Each number is 128 + 24 x the weight over its row's rms, rounded and kept within 0 to 255. Layers, rows and columns count from 0. Numbers have three digits each. The size before them is the row's rms in percent of the matrix's.

# layer 8 MLP up, 512x384, rms 0.0948, rows 99-123, columns 0-191
098:132113128114122089131101099131160114130102130091152127139145162089141125155188151142118078154115084135145147108134141112108147130109164120114088131109124133110135120123109145159110142112113132126111167134146141134143082140141103101085142149115127148152100133145114128173142130135116150169116136154118167099159154149126143155161087151098119082150136165139149109115144096091132128126105082172116131142097113132151147139142125103120091163147055122160154106178115094142134129119151123116119168104165118113140101133112133127162170114125130103150171069116147133215073142128146125126
092:122172131155111176088091108105112135123077131144093112114174162148138150129087142065135107158128120155146155108175128155099121130105143139159115119160177103099067130114094073126145137153116144111113123122096146147121101141100108139132096178147118131145101132085136102095138095165128136164101134106105151140126130149116205112094083142173141137095147121161115130059116101109110132127109151102122179134104104128107131157100110105155100096126154101121114149121119121115149105108141098116100086100108178130084133092161134147116134149181113118114149088081131105096146134119106132106
097:111123158127153090142189120164148125130111122173098155135160085140118131149082097144146109121104152173146145074133161129138122077125101163159172197143086133106131116153132158131162102119133103158130143090108081138119134148167151139155141155097138133139121101117124098166112130116139145123125130071151121115144152108152133116127147123118148179138145104145093107108136097103136138110118092143106096109130133155123137112136133092113150135131076207159135145189123159150101105144171115118120114092117128118091118150148105124136141131161173117140133129161132152133111111157166108110
097:135110122093111107151114098127140156100134131109127083074108126101143129132176092119140176141097148098110130107143086125121165138114092169069139124090110117143109156135144135133100164108131100127131113118115159117123125120136171164141123093070116077111139128137130157112138103164162107124146158089122173086153134087145158152114144136088153110141153169141105141158130123150139116150076138104090122125139121129127151114145154121128118153089119104134104120124149160113123111150153086126128129110162101205193157135152129166085078150129108103145135109174131123158138122130144152113
100:140143137086145144122112116105153139160163065089127120175154117125176114131149179117149105114131119139134137160099133176127172114109130140123111156128123132156110139121163131108106140096114102130121085124177137175103115096158134166100131138114085158116097163115122140147048111167122158114085164159092134109089122132163113089105138131075118077113167147162122149110128092154172106091151145143151156118123177123195129106138123091112122123110078137100129145109152116153106112109168154101133139066105125111133119159080122126098141136090141144117115134103138117109158152071146169112
104:163151151121121125120133109132145145099175132097105108131124138143133148179117118142147142149162104094122137149075092120116118180154102186128130112187121116130087101112136162133179165150105166132091146121130118163097153130082043111134151103113146162148082118126125127145078126140142138134142093149102123134154131123130137114114109134082071124125122176142138139133131120071123104141154102134132150122164139071123125117123157123107114119152135139099088116064127125099111115138140104133103082115152102142110125188105126115085158126119162118112149148118132081127138132096132140112
102:104151153160120158113130126138157121168145115102127153085154175161169134118137123091100096106110091121146081163120119082159129143159168087148157108084116105159147138104103143114146108132150126114085117113106136109176169126129113129130129097099131131101082137124101092123189140141103141110137096137146112112122096114110079119154188130092106160150105157128131154107118147111122131155107092144112155115109133144157151124089151127159089158078108094089124120120132097088145196133121117148148170123101151089106130124108111131095103144138098125124118106132134113136180121144150133098
106:159151122110118118094119134142147145103132110107130162115131146122128134132134129113079121089157107137173141097130142091130139166129129103132147157111143145118123087129085135126148097163093130107112109181157167139146114138149144127117135109089115110084103173119105175144127103152117138097115141159165153105101151163145195121185132110108086158119088126129111128134101123124163172159117129167112141091097054134158131135126105087146103190120140163132144148134122082131143165100144097109126145139150148145158126101098146157114157112159111095169139129106165115087107086175111129095
088:104129131132127129154123125117137144106114093126139121147090125110154103118109099145136136118147136103139094140119119147147183154175179111111111095158083106136121166111138120153098154159098166176114128099122148122142122123115102116116088175111142137120136118147140092117113178132139133151120140154144133133128135125197167145130122122114106126148116160115141143114142154120070104072117111107123122144078129110141144131125106093145151105125142064135113110112085095123128103125132078135119134159134155125125068138131136065174113160128097152097129099134138146149135124113156129075
094:142086101139125128099175120208129156084127132196101119102144116110126159152148127096102111157114145142131113158129171121173144092125113115112130095128141136150097133152154152159122138125164136116097150153152166126079086097112131148129087130117109130106075099155077158119124145165145126144160191140126119123091102161081123156115127117147151127144119110126127129165163132139134127135132104087104130106097173135089153100095117129124135115137100140077140153089154146143170118120102118130137139131128112152131155168115152129117114140110115140136089098187132120116122143122099143135
107:146109120114133150097125138122172143116120108069084109145151089165131130112154139114125179140131159104121135107127103162177139100082152150143117139132172119094152125130103130116130108110137107152163128081094165141146109123127152134134102131112163094159135135108142066105123122117148128114101158134153144105126136140108145104093080108087163164110173136158136129125072130129159151087111141146136084050158092141091121109151136130100147060113079084091123116167132087131171132137155093123110144146195095176139123144142100105139122152106068087088108124140114110098148163110116131111
103:117104146119154119136127141138136123146170083143122143167109146138126146172166130086130115125135127115150100140132113108141137111137151144154101153143161160135148135101110131158144153159167178112121173142120169121118140128130143063160135175125119161128147121133086156127098139155164113174084115127095143096175136126131148104116110135097122145127138116180141131114182145123173153102077127139131136148155117169157164094138139118142136144109128105168124131142131103148109110159120154097125135122123108164164128125150109151155131175082154172109093097149131127185186084160133091115
098:132167136140104095082116172124129112125139143128100126132159176111106106135132141127127122099139142139126163109130091113112151135115113089130113135165144118145123091188112131151129134130109134121141134166110121187100149137155129156143082096127142138140147091133134077079137080136106101112087126175122150151154145116112163107119161133094150107150140142112125130133160112109112149091119139094101142132180118125122123115115120129144148097148103116113127156164164139123098133138175140122163158134121168146174099094101141130120143186142091139106154151134142186122114110144165112125
093:112103149118117088116131103156152091096138140183123152076152151116141124102136103151124118091131090145077158116148145140135145164140164160151124090148153145150132112115090101123142072132122128115105135104124129155141178114139123138142124103093145132152166098150120152085175091140125101136134134117109133121146138123143129126134107131097166112119131142111102104125121123080133117132138088178141089125157100107084132130151144063097089089155092136164146160112102139104092105126115133093117119144151103133154118135129132106140118137116138115135149174139090147114137140118130144158
092:122142120110143159100148101175137092163111113102154127126141139154130094154123126111109153119097160132110141178150089117144172147164127144120201120113134152110087089118177133125136108090085099102151129127180142110106134102127095101114141115131160091128137127110157144133126104136118095132112138114113121148145115148120165127133108118084166095118129146129074120130133156069098178132145175130143158097152143105129148179138127130101205162133129125127148162113159160108137115122131159174116126102129134126114112132157129124134102117061107101142098096121115105172109115159119087140
093:174134130139122123161120123169118129142095097105077123111115119111120120098132129129164127155165115129137130118129115096096130140115131173139146144116149102085132120124097146100142102149113122133157119122165114136105115101119096139130120149167103137099151153114105117140149148131152127122164123123124100157131122122162137078091144105127177119140142121138116148151156120147088123115158160140100141120115125102072121164174122148114128119128135069118143158087117115121103114117119103137125090080129135156123109101172129140114068119128147129158121138109119093112096121101156122132
099:127174142176145099094119121135095091143107144130140114167127183163165169114174147174101136132145144139095073141133161156184149095138123111140105118118134130109119140182140073139159106164112160132140120115112154102105143118131153106139161161187117134114086120123111112085128139089133139141159120129096101167112123155152077106126093114153108094154149122089135115071158152122123102143122134124125138132113208125169070161057143121082125140106170157135086141108121154112110118143116116140130136189146136154115116124143140140115108131147122164122100129143140173098158099101131125140
097:151170168124097123123127132136123129149137119146107144144118118114127111117120135135122118119141081097127114111136102102147143145100152127134119151172135080137141091161131149117060077116148096086125153125126088069121164126086170067103123129118142145150124109139141133082121110125119119158151133168102114165109107140171108102115121114112128093139114157146131141134094114148108132141114125135103116111144119124175124113115108171115127148128115177121134113155143187100137135125070110130176148104104145094133112108106161116102148097135138114155153139155126132115167120116145111153
105:142133103119104105107116101115078115157173158087147139131092137136172113157108114096089127082189076138155127204138130109103127116087142113153153145102137153105104113177105106149137131113132132119159148075126124127132092117120150075152139084165119116132093135145118152128144169118116101162123127103127149144166144140144124141132082101126136120125159139143139151080104140113153135114174129126079121141073126110106069138146088151128085150126120137112121160109136122110121125106105160142133157127143110147161127145149117144091131137110147151138122171137097112101111149144138117113
105:123080143134131132144081106177130114126128165150133085138145131108127149119122131148133121083119147131129125117139183130129145163113091077111102128135088095135113152077144120132081153155148139130142129142111136115104117143121124145116123130142115118131157100088101152115127135132124176151140136131100105150120140112101128128123099157096126152103181094084173123179142145123142149112104098140144113105109146116118100075130142174137134139113130157136135174131078118124105122080143105153128092155111162107135168162141141117131124132118143108146111143120123124130184064127154140119
098:088120149170127110154141152157078132137119124138162081110112109121120128140127125121127103086122147126126157132131141154096126112143114141133127075109114125141104103171121158159162146091107124093097129116123100099142119097122148132167166120116132157136126131110134125145127088157110156124155127134113109141143158101122142125167135105111135128102160145129109155121112099124134090151160113200115138119141158131148138134170090163140150078136082156093128167114163142127080111107122126110145099143154148160119118126120157150099102141151131147105147142164096151143090137149148132137
100:137133135107133126139138151117138117080113119089110125157180116077114156132106131120090124153136165111137144185136139126126139104152100099181072112118177132143133162137182149141133083133149127106142132143124136134142120123112138124110144087112173135111133124137103154146082160127108162114101105115134097150126122119170080181169109129114097167132124118126151101155134170120158109142152147121112090160163143191162137101176141154146113104104135135100116164099130147100121157128138120112139112132149116072112165120111114143123142111113124147124169157132132134124159120145112157118
099:137143172095133124144107182159139096114141115125120142116156160079110152098048152122127137139098154160171145099146134135136129108121144141095127136146143104126170160166087121127125082164134115095141127093133187159119127081110154143143132145147156117077117118137128117106156131094124123111113138075115118117149106124129126141138128145171104111132121132150144133138151132134105129125114157097140160146198129147127144118105156165103127148163139142121140147162123143116145145161146156109071100138099128145144078152130135109139164117145131136107138153120136149132117102125091134112
104:117137115104109127165089134114146133157130097115126147118147135101143109126132109142061148103117136121135105138149107083178146168149142160102119103175124139134147130124130131141154086080104196146094116155078138150101142132118121163165140173128107131137097145144095136123099103159114129143079153076120118137102101114118109110132128105096111138093160105145105139169141145124088088111181155092110123111125105111142136148139093124112102103130150112103172157157127142126100174134148187116165142084136141096128114125174139129126150155134141112105130071118155118092147090149142145117
106:065133107136147137165099134083099129144127134132162110150182131143115144111150128115158110126110140111125118151090116124154156214106117126115095134140142078117112155120099168122106102124121123107119109109115149143122140172143140138130051091142127185143167144119145148106117109111166159088139141111110166139136134116116113158130142156086109108120118165150166107147135092110158161131159136141121087161113180152120165147106121160148120174111143119097117088144110125161144169156158181167144116154097112143147142161136135099125123137121096149136158160143114139122157134132121141140
# layer 8 MLP down (transposed), 512x384, rms 0.0649, rows 99-122, columns 0-191
116:133149157102157135151116104110133141103099155121166115118124096215147136137124084110151157109149163125131145138129148138113150157115079140115115089149120150127139119142146134126139106129112144138145152119118147148105141105095142147157161135102140087093144146121094180113116107113126072115174118122108094148109113137104076120141124110097139166113142120116097137115126141116130102110113145074103143131141124082152097142193148109124127137132147153133126130081161104073102167133076140115143082128176124098158113190131141134093073122136115103112120147156128140095148139164097162126
092:111086124098152140116176146138145108096163111132105100131138150140117167100119100105139103154119101153124095133123135121080151123106161140132135116139142152114137124108127157168140113178106127089086145135133091149096128068164143153120123099138075146111147085125144112138147134108136122097151100153171088166174157135109111125132143097124149152119140104125095090123124112107105126113118122118148075139157117180082084137106174140145116185139151157136121152164162097123097158137135139137153154088131123146148152133075110084139125136123155141109150110162124134102102126152131159148
101:162125114123117165135131117120116177136122130145115150134141116121115155089130120115089131119117155153162145128089129088069161159144103142150140112139111113080076147135141094058177104113113130134160126147149122164123133185126142111090109126141125130129173147093155142096133139087141144108110114107166132096131103116121126121142107108154087126146117160089100124131130138120126121126125119122119113085132096107125138156110095099109127110128120110130122150141143131148105100100146118148125170113089120143123112178138093156114090144135153168118113148117157126108154125143106133109
101:179132097103137130149124104100138096105087074143134115155104151108119156116100150127144143131132101106120103147174130128100138082119122122139123133126157175123099113149125120126150122171151097097119090105118127118129128149142096131153124122188178133152147104114117110103083120079085130138152136162119113100132139106145155155169101120135103105115140129140139191116143179114116083110116126111115160100122124120115103110158124112124151160152159105173124125147147125099140128097107085156077142170108146109138156110144183143128095088122139137149085111110098121154114109112143142148
099:139115082145140151127116145150130071143144134131163160140129166131131179132118114140124145125101144129166143140130110134111128163137162144134142134099141136181116124159093116107132151127153124101121161150117098137130131137148099149150149158121144127136141108098125135112134132122121167098137125144096086159125134120127144137107073175178110129123085124138120093142137110145119160122119155087100104118177121095129140106133121118144120084117146154133165159135148134147159149118118123143117169092105162111145104113128158151143137158125140127144136145106124131098121109161170083099
103:105109104094142145155127105140139105175151073126106132131095126125119087140167138182170121112107146145117125137137144133140123097154127105101120130135123154144109104150065132114117126126169131147141118108142173086132103143085127082088129105109163132127134147150127120124129133094103119141140134112135133106108182132088157098146137139186100169181116097104131177154120160126103131147133139111139098144102098106105139145153110141135152110081120119143128102134139128086139156131122101111097144139117144110123099163117128130112153072143098155149100111139129089158122137101109094160
104:169151140145137146121096181139122133161104117104149110104100145156137101149135150140138190113136125136115086108103153125126138142083134177129115130134122162142156086120133095144091097131124110132137133139107177136131075154116134090130064170127124143135122137133147135131145089128106116114115162122145151135146132132073096131140138109102094141109125136124102125141070129137068090098122155117107140128146089152153136138179153113140124087124141082171136136086129141135141168136122141145066119164064159099083097145115128109133103087113085149134143111103074103115124112166178138167
104:128100199125113144124114121102121147103144151140144139103094178140137129128153109121090065133114120116119158178122136130115109084123138093129134154148132129128133133142117156169128132145132166088130144082110093115104134188098119163124180131150089115144141133122123134123164073084098122139132112130104137110145079142145123107128123151138162110132153144123113095120106119094112127121148092150146127164161143118176082096110141118123097139110115109120161147138158148110117112158116127142141103119135118113086139124114142078133134137140153144149109151114150125117122142162144102144
098:105175163095104172114121096100136128133142151141133111107155092141152130119128168117111141123108119186113141137133094121143101058101088133142115159125153149117151111114131145100138106100142129105119118105184102123120096138130104082099146108150106119190128131110148158114163127120090135128138107137118134117177116098125091095144116134164139139119116104153153140122125125127162175155149152103163111134097139147114107099145123132121100115121093154077096113123116127143130088139125100127183156102138127137146126169136130097096173136152158097136105124136135069121095145119127152132
101:105158188130076116110095111107137203140136139118150119111127147107123107126111129152103162102112117090152075156120121149108104114111116137107141136116129119113070107179084113146116123135168115137116120111131157144150151156150103127120164162156107126164146109074159111095128176135143142111166064118101162085131093076116152109158165101124132143081133133163142151125097098098144155127101134143088119116141090108161131145116153146082117154137119116115159120149139146137097097109113132116160169127135157176135080179098127129136138079127181152126155122058173108134184097143149120112
108:130085142086121128132107107140130122082124091130064112126093119130131147128134144150088125145145089116110074106168096147133139064138141114141097097120102111127126142107118129113122152122154094124106108132077147133129152091123154164143134126108180136172122147120104125135133120134144138118171124142142133148103124112106140094133162136151130130079144152166163114148099116105165134109083147129102147093133143145127118118119171111075166127065080165091112097123123118117144150116165148134148162103149116169155126076151086117130150107120141091106120118125088163179131165136116133126
099:127132107130134134129126113131120107123100143160105111104151126132118147083130114145098119144135090105142088113116129138095138141127159149122079136132159130120109065146134160139120132076156134130100131141141155123148159085111109115161111127114137169136152116138115132115082094067136111148124098107142098065137153119104081120108131138126101089127120133109138116115127130128131102119120104125138127172120128120133125129105130143118125179112170107117098105108119129120144155125133116139139126163119166113173090142112109164098067139130146128144119143117107131081132134142101165084
099:104154132122124157131118127147146114123151138160130142153073138136133122111153126096115106114149100146103133154135097128115126154114138125144130100134133105134147101169141118119073106169094141125132101094132154093139167137165145136153142133154158160143137141092133123139127120098133142098143138119162074099121107123097116168104156106145067135167146140130145136107091176157158147119126113110125125110122121131114113141120113160118122124133155135127093104127191128109134129140095167134130157106125149096138149156096130167113137106166109103124120130124117118162140155060100130135
103:091120111158132089139106166148134159144133156098123121180147113124096145115153177161112150127135111134099100123139106149103113117124095088085136207132104127123104148132162128103111153125144100117153085108131160116125130127147132094136126130109145166109123145078158080149125165125165155136113108157144090105089106123130127134091124138153100141112133141110133136126148124193100146140115139114136138092075101166164142108107099171147146151139123158094140090114124129146134151141133146152118157130121086114117160105121135138105154143103104131130134121115142150180107112096136088076
095:044138161135161148089147111145157156106135141133095139112106124113154146143163125170114122082121132175109114129129151086121126182090148172066121140106107152147162136075171143136131168114140095101123114122140093101128121122128095124137118132124074106099143123073175149146103129173146112113084135129207155107096095120176107104140105137133088128129128122104125125120132117132099105140111108165118165091159127128135115135156138104111151129139143141155128103101144134154128118104102116164145078151121104125150143126136144119123139115182120105151135132087134086126126140106155165158
097:118146139149118125131115135159157065121141117167096116118100131130105188114142120137126155146099148138102154167132139125124153108161151110092138137148105087146110154120143162173129138118098075080155108136142128084089124092166125136138174138150097151155133117137141115072134127132110136119176148159152142147111109133139127110099139133109125137083122131157121106102133161122119135140111102080114136185131154092157140156096154154121104154134129158101111088098098166179082133104134146099138141126118096197071108124137127118105141117080123122138125148127110103110128152133165160092
098:141131103140141129199122131157129131113119127127105071090138131139128130175145106149160145174139132122152142138089126118137147127145081120142107134191167127169157114097133117134075159128146133170144107134121148134128126167108149090137138104106099115150107105144136110132126120136089125123083127122133118080150125109133157092145154137126136155105117116098109153162114158125142130146125142139131106114084087093101131122190153150164181082130136142083167173155116152152155077137098140091103144102117144169165150142117131145115086134156130115123109148120119141161113141176144174131
099:167126156155122156160093120099126131107107120113161137135103130115116152110106121060170157126145127113147116087107112126094113091105143103114153142067166124101134178101105152124164126143148142165130083141138135149142157106178081179148146168180105108139130150089111120161145143132109152118096120139090153122134110119127159102094145118108158124128127097169129124120134143109112138097119129158147134119140183129158120104161145113128093115159140145118135143087131134132108128126133121145112124157094127092141134157137110082147136124148125127102152136131097174124121112124136116153
103:133160134145114111152102148158118136142126126111123121134137148143115133135148158127140110131131093122142129099145144133113153140112145049126068153145163063119127130140114103125155148113123155144155127115186128106133146128138133169167146092112112161153078151127141137157092145093155090115150153132146121107149108092134140157146128119115133111115140152094091132135179166106147159146133117146125112093126143115105096154129135120125132119117098116138117125117096112112165136130140153152152173084130124148133122140120113102126102164133092078156147137107103167096117085137129098121
098:136087136110123149174089123148082064159115123087159124143154121137148149128091158142103148126125137130150128146140125110138121124146123107113147123140161134120106134151122088110126163105117095114159112090128158095130133137090139112112137135123111161166118158121110155114108139119078171098134115116136102157115164155134162112115132131127115138122170126172107171087137130144082140125151147143142155126135122094092149149128151123168161127133134139091139095148129094144136130127126182114138130116139079078130148108106120091156120141103140145158141071113091145139160154142067127117
099:161097168144114130076157109143106154151158132118138142115132122134132092075112177114155156142143109090124122159121088109159179124131136137163167138127143108118147114142099123106180135115133135096181128168134096178126106099133132127120090135110113138096112114151159137108165101166126151120144149132115154104137079122118119134130122114142102131129061133152140178104120114147089156138146161099104148152123105102101088105106134129139107159111144143134128080109103146138129095127155175161131129088088139118121105146164103166153150139163145083154132133127170112087155095139135125119
097:114141096092143107144167150160140141126073113144181146148163127134135131100192104146149112139134122136110193139098124125087117158066127141095144149094136117132127154121129139141122125155106126132129124126120122168124138153100119093115138112160141145115084141142145133132153124134130156132126121115147144124128134128118086195142127150102148116116145141137126131076120145122079121100118110115113157146159109173138129119101105160119123075110167111144172117121132122112101121113095128125134118166119098147123139122124116167187156109127117118154163137083139120136122105095124140109
099:103135130104108122133133106138094136099139136108144177149123111147137109140111123117122139104129111132133145147142106164148150140140130125131112159127142100144153125075144098158118152141143087132131133136129090132110147095125099123096145139159102169142147105118079111119154153126168092100134141161129117120094107117141126130144158115104145099093077113117174115137113083135124104141163113148138096125130141152142123156153113113090114102127139109106154164112159118120153084107149115144118114108151116141150120127143119119138134116103117108147144150111135144126112124107158120149
103:147114104132142105099127097124141155105172134115105157167136115079134130145101121131165108091154130081087168095129142120121130138162156114092130123112105128115125151133084090115133070131157163132120133110125107114135113156163111109150121150172124087134123125152150142151162131166113168147089154174116126117073084153105118135129133166181109131094182117099149127144131166122161113099126098093133135158084103126138116126112081127146125105115117092075093131152147132148127118105155107130140119093143125151106129165130105131145118117112147125141131175104116132123086159117169148127
# layer 8 MLP gate, 512x384, rms 0.0892, rows 100-123, columns 0-191
090:100129170118123142138120159146076056124119125199095118079126107133169121124131106138143124116151110102118133134103116130114094175127124127124097143151112101133107122137090114127126105096137161122176124134137117119163125151152124168103104127152101121158108165128112113135124157078093140140168099116118135140123090149125137106148097150130144154145162113151135111107158172127155125114116097157098166140137148141161143167155078098124126156107111101121101141112110085146133108086182149100074112146149156081161138137176105127130148097149087136132133114092126128129155171100146105105
097:161153141156134110157157133098103117136099107148121144114117132091103106152092102164130128136130143134179144130172091120147103094136136167136147126103123157110163100134137134110139129094138117136124135122145117139132131151111142151126180175107111111122113122138095143160091106104149146116104130113076118111142140130147124119106156142112127112126121114102136119114121124110106134114170103137120093171121126140132130087120108117129139106120105148159108178103112103137118145155122093156134108091103140082123097145135103122152142140158164102159150123160135100128092107148053128140
099:118133162131123068120088118128167134137115145132136125138119153133123116140119117114121111112129142118122089139135172122150149119097169159138083115129126115110139160123124150151145098176132173118160158145091136131146124161140109153158138142151130134159109145119113159119118145071114133176151147183103083104125143161098098130127114108146123103077072114144134126071143143156132092103182127159160126160120102152149125130121146122136147173115153118150099119123108121095161102135138114146126136133147121121085113114160129114141120121165122121113138143124130127144144192096131064119
107:117097184154120103145098109146153112095125137147107142200132113131140103138156126154106137135116138161119088131160179135105090129112151106142158146130175122105131181171116116145131164102082136128168161114129174138128106107142140105130147084123127171143123154145138103150120127087114168102109147168098134138147101160141133116132155131086126142115139157127103144122112155159092115131127179137084105168119104089127122094129150108163113113120131105127135110127136140101178099066130118098100170122145119124107143124112180127150078111159121105097094143132100140055100098129142137106
098:121090130103101156108162144115125166137120113166156183136114108133116108094145086134140164124125154166112137138098108142146121100152102130099128144168088089145140094132104128163134086121139113166102113127158180131133134114151108131138152097103124080110149157137129097137085116140148097093161207117134146134118172144116176141132113113140112120129145092139156098142114128145122146140088125049129072105130141132174149122156111125150163156171094107120140109105130132105140119111119141146112130133138141104162098104114139160121157112111109136146145107114140145070117151110134111141
098:166147152108104136140153159088109131112071133134135112132126139126101123110140150158137104071109093110130127117101165099114119088174158109144135123123142105135122119140128138073066151137143147167138120156135144088117124169171138157081128075133159137173126109116090144163108151099110158162120130110109117097120129145114085123121140143129147154153130130122100135151148120136065160163159142105136097118156118138112115158139144104126164130121092120163142107162105145110150107140104173153079087126157163132117144137150131121134118085138140116113131121162134145093147146101118095108
100:161145115097118117120195125104115084113134138150154167106125151134130116107137108124102080107100121128130159116182152142148108131108130128164134117151121131135119124188142134145138109130109146121100098081103100175117132163154121143119118185105109142151146143146111121140121123113139132144125110136095131130152182149151147157154131134107132141088135159090157122095127114093111162116092156159113114143131130185118154126165148090146133113132112132089116145155125148141110125136126094126097120105175118129123073129122117077113109117153062127152135120124138074123160121159148117137
095:129151140098181148139160095156111064142108111106122101129157135134140098130139127119136143153130088149184121123070099108115080129104149121103129148157127158130123144101106154117137110114168124139092092122144158146136133085148117151106127160139101136113089122084199138122118138086129128129159131161137119126137141082121149125143129162134138089140170142159126155140126138137087154096137117107154114073119158184152095140145109131113060106103073088127159093183132113162133139138111122116139095094119141123164163098097137134151130128117114140107111170103115107120103142135142110106
093:114145129123157130111138144115133111164057144164109122161114109158155092133128117111146186151146131143118141135097115104136152149122129138102121114109138090155124125123086149130106110124101120089125133082127208128124141153096130129138100134091129137137150130125078158101149146147147147169133165172099121163134074115112125118086118157145112100109117130104132102118137143107126101110138107101083144115132184145138090136097116149162163128138123101111139141113148117161154166129094127146095099101129093142153165155108129152094113126142156152106123123101103136144116185142158150063
099:144149117150109131132128114113099120112126118128118123137195143129131168113126091157159127145090119076143122133123176092110121122107115173094138104130117105140171160137065120116142132105160121118098101122102139113131114130095108186140098150174136138145120116124145082141190109132144113138113168153145077098106107115152114153135161136156146183089134083136162162128124081137122147097104129121133128168121128115142147123143102113098164095160135114089119106135101085115152125153100128107070060141126128108140120113121110118177120080138117114146125113143160143138166148103102107160
100:143136114135123127103143120110160144121112095088137149163150147175165082165137123144124092124143124131178129112146124139140105093132155123186154113124118176137130136110118105110104102128123152092165112107153103111172089113112142142118117168140136140107119157091138159119115129142109150106128092133084107153110116166137119093088133149101098147114158141151114162106094136098058132120169177137127127097135128108155136125129150116120133185112133106132141118144110130054107106126101121076144151127092136133142117100119135102145118156117078127091107157134099137113147141111137142146
095:135114074079156094133138123180103158161153119096110145130138173138120130158113134134082125149115137083123111102143121149133139139133118112106114138113107085125106104136161188148145151135146122187115206091134109147161082088105137101066162137100146097139120128126189121087163067136149127102133139124126168092121151163102133122175089138146158117135123122158133130120118096101122115155132107181147121160142115152134156178073167124125116135182148125155158105147129099131119158093128116124153130129130119150113138127098112142154133127120138126113152145109109163100103131114102119132
090:116107111172135118143104132129140169143153104130111105184145115152096141142089192168121178149166153158126128111139144127107100118154125050095133191135109089129085139132156136129075139138130160127163098153152142155144146140125111106131119152100136137132103142106174110160142138121164149107079109135151113119131098088140106117106125167141092137114150141130102110127145147163147147131100131134118109119087113147147165084107103137145139135167122130110143052138093144153137154137189150102098167152127135106095111116120133142124142143097096190142107148144115133152094143117134092079
096:167148099130132164094118150127124139161148127116145102122060102148122125120124139155122112106153082129112161098126163164111142137129109137126092103146114136059149147087133155177135116135139134135152158104151135111150196136125124130120161121110163134127166136111077117145128132108126142155113133125121143100129169161127124167092141116105123127154133111093150148134102098133121152155146134101104140114120139124165123119161141173103138101103147090130160175129128135116140128130117138135143164147122122137114125105128143167139132155148144110155104145105132119117084166121140157131
102:142070130103123132111150140130118148151121125121112140160152123129101143169184137120097075145150100112111077152091107134113112128168125107089169122127141109126166105133132111118134122125113181150136136146103103126146119102136120104099124114121104117109193143112105151126134123120105091088148132098150110091106136144152080103152128095158138145138109138150111145120116089095137108095139097144090098087146138183134150129122147107138112138110131077131140109149101144078119095133148113139123137121112128097128123119141123161154143117150146097111084102133146128150110122123057087122
095:119184106126115173133114099079118156116140141152085150127135123082141108119088142148119164133170154112176157127156121121115126122093125108113135146135142130124152129117117111106161149104156103132142106095146100125172111115124103149131134149163106129105111114134095152168108138105139094123124121117143096140159129115134108158097118128154124136096127146176062132104104119119143121152102151142140132149147150143112109109093108118103153146116135133126110093151136096116089172146113115144113132120124164098104101122142101136111113145111117161098136083104170140102100061109125122131
101:108110132100100117140094141208099144127204082162158073115126169144162126111136129137142190147126139119115115113147141127126134161173112151107122156137093170150122111177136130099143107084140123098120096109136129127125116128105154115144116136128168129073142103159145156127128112144142142163130104162141112105145117115140163118177111146135092105179165112119123172104083094110118107070121089125123126159131160148109145170140093134105158154133156171105105128162124157146095163133095142116158157142152132155118112122142166135137109094148111111144115087147124121111086138134123116114
101:149101084200101130141125154113143121105142098123132088130131138111137131145097161144141105134171159137182147121141114111129141130166136136117121121162081178172133135076122137123154105139120076150118141144128155200089121105127123108164157101111174128112121150115095148135123166129135120146126118098161126145078152184170124144103141135128134126140118126114132122128093126157135124106104176063127142104073099097128115131099129128161120147104118148114110090141130104116137093155127127129136138118104092098106139119109118102098116124120123144083104176129112134066109114119135170101
101:113145149121144153125118148121134140158166125161103159127124112133140151128112144157130092124112121130091127151086120157145096112142121155095112124122106133119081110176133124130114129131138107113136108148139156172112115137185155122098100117134084091125155123123144095118112141160163131107130109132152112116081157153096132135113117125148117154108134081142141076095148143148138146105138113125087120110097189111153158171164140103145097090078162146095107118112090141107148172131145111125130167131133120145128142075138134122106067167119143105151127157102124134123114163108129139135
103:160128120129110128112094143151097111135137103127118124162137137139167141155108089108109138131116176105118099135106139146149125113105127111116162095125156143122095138202093165170135122140107068115105089113125102128106123143163112119160125143128135151157130156125117127138142110153134122128116157124134119160118154143167118125113156105082143112141169106122207092120120152135165117128131098113085128119128143144134117173103113098161104127114112114133023132131129105121178154133127106111113166170155166134128116103060143149130091124108137163141123101110136142123123166104160153125
098:153162114124111134125149106134155084195102113149091149128128127130118136115111162127106157119161113139130106159172131091134113189119094111120130170106176100086108121125142198111125127094150123148145110106126114171129090142131173110100139113094158124119141120180121137145139135107135086117109134131155177150154129121111080164107151090055118116139146172086111123127079125140157150150120163118081112131165087155156127117115104124158130146138139090159096141108144146093114126109151139141149123136134138107098121120117168119103109126125129114141088135149146120135135128142127123117
102:105125097139123179139047123086139103146111146107141103098140116142160147094107149116115081151104123113116176156111155116112097133125124118171090130124120118118136112119094096127161137091133099111115085106163133148117156137154169076165132105151098123120147143152104124106169132128144126159127112152077133113164101119162126147113137125103131139080095142081087159138098114121197107098099109132120154160121089110099159130093114116082152133157125121107111114121098113133129152115122099123156124124144157130097139121160145130123102135145101103149199092126132168181126127112097144113
102:124140136174127106137135122108155127152098139113148083128137143112140098104153122149148100098105155099131098145140177116064098127091117153156115153108135158116136133106155131122185153089131096104127125150173169124169099133106129129107134124184096156137113119116112122163128136096077083114130107132098109153112174134139113100121134141128127074122130149127134146132120129137130152153148134156159122112138110127110128127138116126141126103109142141141077125125120131087162129122103159100140161111107055110101117111125099123136103103089137102085148121146156056119122135096111153106
107:148111098094130142158115160098147142138120142138172128131141114174119144156120106122102102104120145136102093124098176121139100141131110150142129156086144130120140136132141141151108086138151137108132151133147120112154116147129119135116132155142122129176135123085111156122170132121134120123137118135140125114090182138146137146075118118114178177143117160152134068083068149132140151172134130114112106132118141076112150158087128121128137095118085079113135120117085091134129137113099139186122139096102164122097100105138105129101051145128122121126145148141127129123125122113141124175